python train.py --n_layer=13 --n_head=5 --norm_eps=1e-06 --attn_scale=0.177 --parallel_block=false --init_std_down=0.0 --beta2=0.98 --decay_shape="linear" --train_tokens=96250000 --dataset="wikipedia_en"
Each number is 500 + 25 x the weight over its row's rms, rounded and kept within 0 to 999. Layers, rows and columns count from 0. Numbers have three digits each. The size before them is the row's rms in percent of the matrix's.

# layer 2 MLP gate, 512x160, rms 0.0753, rows 497-511, columns 0-159
105:504479469480532497499471495517488484561524544492480508470516480498488487477537469535544545493489518520513513488469528548484467508515502510495552497489507477489502504508496462497449501486509499464489525482486487486536475546512505540489487452521481526492500472493500476480526489501513502509504490538491565490575473518483494506507470512482515519529463492533472559508502520528477521523558485461537490530463472496502517541512518504525469514496493513481470525456468499495472459503527527
099:462503500514486549526499533479493505548487531499462496489459484500526549465499522516513499513510539536532557485500500485474485494461535551496486505513519544548477503492487488488502498457461493438467518474533502498512487514492507497501478506507539472495496544497533536499454505495517516494494467491479502511514508488449479503478524520557476536522542474531495507500462500485489513492482485497497500502543520498459538497535518494521497538474477511519541481502515490482577503528457502
097:445448508539494495460513510476463485467504493507495489529494472468508517509476478476481542430501509501447501503511523525487503514482565478490499490489494493508482448489494453481510521480532519504470467528468512489506562484505455518518523520474491514506508470482479486477500475504523479481547521508530499476503506463521530452458458480489514500515507515485515458489511525496497535462465451477492513514554506490510465500526488502468502518497472493505500499528522541521454522519457508
094:504473501492498477519498459480462507505493492498550499483502452552565483442460502509536456508474479459492496509487485479534514534529505517498491519505511519524517518512512471509520481537546493520526472545493505506514480529477482486510514503513486508532458474487521490499492509458470482531489488550501544501515530509563478469507499460469535471506448446487489473534496463525541490497544490505512473433488529503531502509513502482509459468484511484502496487527482490518527509492494501
102:548476557526476506519500487462470474479483502499475504520535488533505520509480501513497530527478503503516516500526478463499504509517480534522479478522487517546531518523512509545510485509530497537476508468520536497472491479513495551497498491531502484516531471471503505492466474528517466446513525509522523534495512546500467510457490518513508457522524481566539468522471481500478514451509458486494476510470520521473520506493497517477464544531435535472506507522500486465478476483487452
093:471491526472519529518522512517502529488532458493572517544538521516474439508503493489522522523508569525490484497522476528474488492514458450506508533503499508531523498469496516518506494491501472482468523537529490511482498463448519495506507486522447501496498481481512482525478525555527486474502494455495513486507474528510506525477500502478497498490497485471477523502472469497468517467490483500554497537503481496509481539493502446452527471433522516502509477540487485507503465462517480
102:472506494484481521526526522549453501471477481483535507521495495520505479483512463478510535504491502507489536509494530523450513509465470472501494465495451453502483456508502516499486469556540539483538455473477500467542524516520500528484503516477492537532570516494517533539474518504471509482502499530478444515496452513471469488499513517535472446516506541504514525507488515479506521508514496508507496517452462500476548517496532520536488485514488506508516497497519521486530537532511481
084:491496465522463502468566512517513463488487490513508502493478499517506525457515524470528503483509480488525505460518537483501491542463476465583506495476461509507479532525525512517468539502524486500504508511541518495463513496508490504512538490501469527519489448458460490477506531498471489532519489453498481478483510510498475542489513466504550494499493473505480526500522488526457550463466535484527468503506523522506506548545519489516493499441493507475505517503555484500520472521504517
095:537480492506459540502495533522495505472497504491531522513478539496503504484501470469508477488521454538519529498453532525514492549493525525513476468487473453542511490524488484540477466550516557489507509505487511486533516470472502459492462521499472488513511482516453481506500504455488508497522492500485449481473474528533466494470465496484522501522464499509520515495518485466488553497489475505530485487529490500546516505531520498550441465481455525507493477474540494496499535474517468
096:508501494471489434563465503493482528519494497504470515447462544528542530502468513496532476473464527473487505466504495494483507488509428483482522521503505498506510538520542521506463525503510470477468567500491465533496484531525475553523493498524455499509543491493522506503487507505483478486523488529460532501476512503544487532480468496507492491484508528508494491484463504506478505516521492467567469471476499514491481492515501494503510485460543469448490546487503483507481486486483506
089:442505484510485483512490490508487504496561483474512532550475504459510544492534499501469492534462511513472491506530535522474490509531541470493503531510501529461476468537506447485463554494478482506502528522516484496557491560499451530483497441473518462502484523491465515475486544472493507502511503532490485504501476541470528482509490548498456534509509478511487514470501453508490511496482495484460498515449504485480494531520509508489497495497499470515533481498490477490531501513536535
118:505471482467500495532499551481503496525581483480576469493517479499515535486514477503504491482486503493499496500486515537480468498503524473505493532515478565506561465502511479530498484522456493480500525508473472505500527501519490490533502476514488480471509515472452500488489490477524507486534546530490493485498490543505486473473482495458477535509496468490488533496516501537474511518532453517529466505457443499486510555476519462515532543528475531484504493524535488501502484499537519
093:502530500543479547519497522458549508477470530493474516538527495516483485521502497493500481524530464551485482475479508468494486501527506463503492514502468505539516495517486498482440489464498513479516484515453487486474479484508467454497506566498475507512485527558512487506441469455503477480475520523492472460478494515428493492488499498495504519540524487448494485468484495484543476522497543518525508496537524480493490492512520509496492426520495515494496453513496472491508480478506500
108:525439496503518500512559520460499525521513493531503486510474533480490511530527535518503475528516523480513488470507527528510500495500501528505476540497475483521463507519517528532517500504523456541475503462513500495475507497517462490541525512501502517492490525483488522529486527470462472520486492498491490515533499495543484506503518543460530483506495478514531509511522477523496504498509602484500522478513511504522448510486559521513485449454562498529566488497491494496505521506506455
095:507486472483494502500453511515513462492523513479551471522503539487483517482474515488487448539510475466478484510519546514482537460502534506496479487553529511474555455538474467515468474507462537491483518481477473503500504495510494483518508507536515492471481525471481490538481474468476496517498505519481512520560545494481495464509488478469458497509505516487496490466503513474501495507497478544483500488483512477498511512525451555498507546539512473468524496481491485570472504463506454
# layer 2 MLP up, 512x160, rms 0.0702, rows 497-511, columns 0-159
112:522496502515500492446509464501461486497503503505495509513530514479501505461488514531487510495523492484476475533506475480495463483469488453537472447428498485524503457467503492522488497520512477547570504501517487477494526458459499512506485513474468502530522505513542465491542502527492512484483501509546475522478532482514506518502506461524554493463493529507531484532532529486501444508487469483458503498534509496532489474445473492463495475495528478520497517501552496502512548505497472
098:525521557452491503493504484534540480510488495513459502506513469549495471549497489485505507469516460489498477477494493521496500455487527503468542505527525497481518489481487526486526449525558506527504503485509479512492449455501531508517500567486491465528488506489509549534475522479536513486493503496486429495525495504471497503509501520538469509519509522512515478491510526468503494502500541515455518484521548504486514489493518480479507468504466524530498517434512454513533535503490458
095:481545516485487520528506507504504509502517464560467518473508557511506545517543510509481467467516505517471518527517516472484512502497465515531516515504450522443525499497475504493499478521466529511498466495529534548481465532485498443484524484489498506498513511526539535488478514555489472467530475538525468494507521537528466507508471471481511486500490509482479514530487523539497510506496526480475495527474484525548506524495493500525507451453536524423519518489485499497477500483502517
092:530497493515512544467520537534488501480546470470493531465491522562505509469502487460462547503479485517554467493493516491492473487492512482534459453558527500490492508517521487491466500495489537490487522489526488483508518450472507523476491499475522471516538515547491441505548533497471487514496481504510461487506525515440475519524480506475468540525501487476469495485505523487506476533483533500515476490520513496456480519519452491468474521478491517512518534513502508509467539497537497
102:501488550514489517494489520460518523521522513498502485456526485477501508474528524519524499487478526470505507523537509497538483546535492492507521481534499519503504485469495515508522521523487452476481510499522470500483519503503507544468458470538503508503504485560523518528548531521489458515518449532502519514502509475457488500484479557508504445513482471554529539517491516513518477480489495484518480485480491491509532466513484524515438501523474469543441451504469497507496481527478547
099:532478481493467546520474495514498496474480500474505517518492516535496492475464521433544552508524446519534503486458490485474478493473488549480484485532492517489509505492464522492497532508531497500506484526519496518519478476508550518508460507463505492472524471536523489523461479472505487500500493526508491505481517491535515459521512491478517512468480506504518538548493535459486526433546494496517503466446492539507483514498495515515447481499480456497530460515535473486543530490494516
105:520488498516517471522508555464513545464499481487488513481490510525474527484482498490507487447510495522474477504493552495465497531497479487545485499505463536515572457541512484491463477549527537483500491449506497477504516508505484497472497496526433489534517492478532499535494520489450516484507512492473497509495485516491516457518533506502491459478449512481559492499555506459498467504531483538491515487468487468484505528520512490541502474471476477529494493528541508492504467494492511
085:514505466465548486471501484519489511470454510477510519459481519516518479523445473460482509481502545479457535511501485525459512477498447543518511475516470550479515486504523489507479421511477481512482526473515505482495462448513577551492461534526510480506505481473488485507490519494529516502510519510552482522509510466521470483505507523490536519504479517506477480568495491511475515478537477514512484491502456507507514531488518495498474522479507528471519492506518510525497511516488492
101:463494503506522465484507522454531474497508471471505494496503459499540533563491561545487463502476552492495518489491492462486502476529488507485509536506521498475454471483456505491502528429492460515471504493497484509510501545485504533504467494518496471504493487472497476516515481511510510448504483518511507494526490469458544487484503545510453500480536529512519472523495474534480494500497525542480500505468482541472488530497524460466532515470527487504507508492509511506544461492480554
090:501556492484487475511527513507497503470452496484473531483466526471499482520544500500515515505531532516469536445477497481467480486463522524501480547486501516506499472513454473494474547533502481510505509476463466496521504481474497489496510477506509456511454516478525540545487492495468533525458458471501463502533520481482522461480526475484545506529543514519497485503482498497496479484468511485514498525491533463525521519515528547499538466460527505460511505483482496545541528485461518
092:498513518491535486497556520478499518480467499518471491578491465494479496502483486498488452531511467506542482461478506516521502561449513489524483516509492539463511477492468523534510462469471527487525520468448520525466468525511531487497496507514505474434516512546511466558486480478489474499479477498511504461500493482479504484530516510530502533481502505511486483503552494519514492468529528533464472499488483500497479474478529522502527490452527521505490482486523506514504543546485507
115:516487557543468508515499503507477497496470486466458529520513506485488492509459474484496496522466507556518500497503483432484541501541526512494512464474454471466492528524464517502527487462534494494512459495502525525494521519458533492492527525508512515550502516519513502509527475513478451444511541514499502505503491513544494528490533507509512443480520510506521491548501521465527488484473534471478512508511569516519516514507494466495470492518493490501516508466476533462533525509455514
091:496473481517499501484434482527511498533499502467500486480538530473473503523494478533479527493445479455459482513520473503507493489483523483534463493510505501530532512495523470525442516455446499468480490512465542507498488499522487526493495510486445537497539520508487527479498471482491486494491510534518458469454485510526471529546465489463512511522456522453492504470517506454527539464491514522530513457465491490504485508478491536504518527516495489516542500502505467518458498501501534
114:516481513503485519481503520471548500493503530488515525503480534499523505466490490491492507501538474528465465486528491539512507503474502504543482511479497466512488496490485513446501518443466529468515463500430474529549535522477478465494479527493460523492509577494494514477533498523521507556482500490475480492494479505519449465520477500488478467498514455467498504461545531529508508460502517502523523499497491488452489489519459493502506487504504498538521472559501517482525452502477487
101:543560469505525506511463517490486489531469491471503529498510497499507513492490508503480531476532531514516530501491510516505526485502484475521491536509516523503479522512547505507454497549455488471485515508571499533486507530501500521458544459487452482573490511517506487519520497534515491492553494473490539474484504497481517495484465497521465506470461491484485510515549472540538462482515484501495462487513469482463505516506436475509504498495510481492521509477493490460463501503511568
# layer 2 MLP down (transposed), 512x160, rms 0.0729, rows 497-511, columns 0-159
107:498517482475508491507515519522497458473486514499541498567491502486527550487482497455537512550497536511482466509501489506504511491510532528470521498506454497527522485506495496522490476492579532534467463496485494541474495474493508484500498453508529522471521530499515543530436471512494521478492506460481478500462501512505532472477484485515456496477521499439519449516500514520498560477474482538524481542510494475467500515522495455500530509502482483512499459504522521488504522502497522
102:493491497481498472490467446499508496528467536512561463542515537503504513497513471502537495520497516501465492519493524512474485504523474519534484462533487529501452492519506493489456541494497509571502496478523490480452516528507453497552535526540498531506519450489464480528515472547501484503498535504505514469455505521526512509468463459526517493512507505510471480499489471523548484454530515518502498550480504509525528513506482509491461477469494497494484488547523491469519531523518498
094:521456473494519478469506505483504456455514514505503500500536503472476530532455517475497531478504489525411487486456486482461513503480534504463507504503490489465554513503490469518518503509534512545501503493534514523512482488505474486508500499472474453508497432470495478531473456532529503502533489504488501510470543518507476500507516472488519534468494489482479486489494491451531502526468476495528508504511531456458516491520497476500494510495534473485475526531538513488482554529472455
099:504498552501505503440551513521516470486491525533461502542505494500505475516505504491464466506518509511474471496484479521515518508541530492469546470487451520529576493488506500480524473483520547542512497519497550470524525514494505479508504506510511460490454488463498512518499491501510526522492493444465517492459502526519470493451481484491458519529486504535473505463487511481473489517471498472479518505430467468510541492519526504500525499503498501449540537515499509494512488490482534
104:526492555490503524494489481468512514542497478508522506463510496476526504498537526503484539503444501473495513523517507529532497547494496489482470459529509481454514471466531500497497538492544463493475470528505492539509512461498472546522492501522486519517491542481496493517551521556461469524502480475475479506486502503478506460487480488507485430493492456547518517497535518495544523471455507479478524507495490503495547481496465488537471489498463489525459493509502522504494445495487525
093:504492520493521509510503518514466484510502510476522548495517492506508469498489484514526508499532498483518497539504474512540478485487472452500535529463515529506555533470443519482530521485497509473495478532515490514495503452469494481493448502508513485467538497473484492519521515506495554526510526479491535500511503472549547507524447494477529451486484464475537507489524493483511513471504538524556529480480473560501495494470515492453531526463492494493506490477484448497500546470477543
092:504498483502510473527532485513495538476414512485529495473489490559538544492465501484486520463507516538513498468469519531511531493459519474483489489500490488489499457495513531520479493481511485505479486472516478473507503482510502570425496513518479562492558504501503528529474510521493463494487491506486445539512492470470506478506513547530490506538516505469520508479482513494529499499504515486462497510479477457508507479495495497579454495499502492498483519500528525487491499534491515
085:493515458490490473518470439481505500474491512491512531517517491470465493471493542490489471571531493480445481514491482479479528501501486507517537544513473541519521538494515513511503522517452482493468494488522528523517564523528501536483506520504536496469514552471477466539496517473497498485518488519535526493470523530554496480443517505498482517508481532495500534508488519493477509482515483496465484496538476508468518488476511470509526512559513493502535555493487463502549505500486491
086:476475470512468490508470522469496483531491466502522483505493528488479526497499496503476516522469498497556482517472506492450470486494530497483515477471510499479470485501506465509520502482517493476512522469484515550497533481477469488544463468549482473457557487527478519473500467506496483530502507509536512505509471452547499500418512509491514496440536490502482485514514489478512494475491524507518513476499498562527515513528479474453500508511496470454499502510513425489474509520519548
093:464525474493505464543472505505517502473501534525479535496481491471487473517508488542505509537472518511455570502510497501552536477486506530492516527494473482520451506465508518492507484515483488486510521473513500521457482479486546502465519470478533521490484538504494567475474493476479526499477527511488466528502524495487491517463510462484550476495502500489471512496544458521474458485464457532460482536526487453518537519488518470511552479507499524496486503466516487509520513492527475
094:478498495490480533464465522535503497535514514481532474489500493527472513495481482465517497514538506517484495528505444491578505508471478529520512564476510485469541490513505514543505486480519492513481489477477485488518496523520510504454545489500491551517471539494481454484507460541508516495492516502503486508471523493493488526546439487467512504497478506445472507503533514495493499472527517530472485507453515483474509522484526510438456508516488530470516480528501484488525474464473545
114:462455534515468516523485487501478471488524497466506519490500493518477508496486452484485488526463499516475513522510456454506459528503561494511498494470456448530523457546441497525533489500520489468532492480501488509489520504453519508499535530508493483504517525548457474515491461451509509462499534476483511482485500491507485473472483505506507483482513478507500494503513540517474546492483483496507488500494496536508513555489539475533498521530427519460518494513516485484500516451499540
093:476448433477479522464488482531499517537465518493515490506501450476474516496493544469523502494480501520525505478498532485518495511494531518468511508478538509541551482526448474499504467507519470502551510502522493479546495511450514488510473485504522482466516514510480473487471479488521528546477539492471509561499462492497485500489474498519510487482491511519476527499489507577507488474553464523445502523518515515497486508469473476533500491498506518488503531486514493471531547487495536
121:485529535501497499464504502528479543494505494524553508490495531524488498535486511526533496459477475498506466451511485516487504565498516484507512491470496544518556467496478493475493540486546500492521563471470447511486495525497467448526552520501509461475484498519496488477517491558506444550514505500507538484499543466537525521524497496495483503530518512503498462516498546534504485509543488486518505491519509468463486512522481511511504540471462477471517502494500516476488520522497496
103:527466487495489477543525526495526468511517496505512516517507501515489467512481505510469469493464500466539519477493482464446475467559507484436508480484523508462540446484484485492517501524488483522501450537495491463488480472505506440512514473521501467480532498466495514482522524492499564521465489515496521516468497535488481524469508506476484514477494515563530518494510492488478490530553507525497513490509516539481500535518468523456459486543511480525495460486514492496497448493521506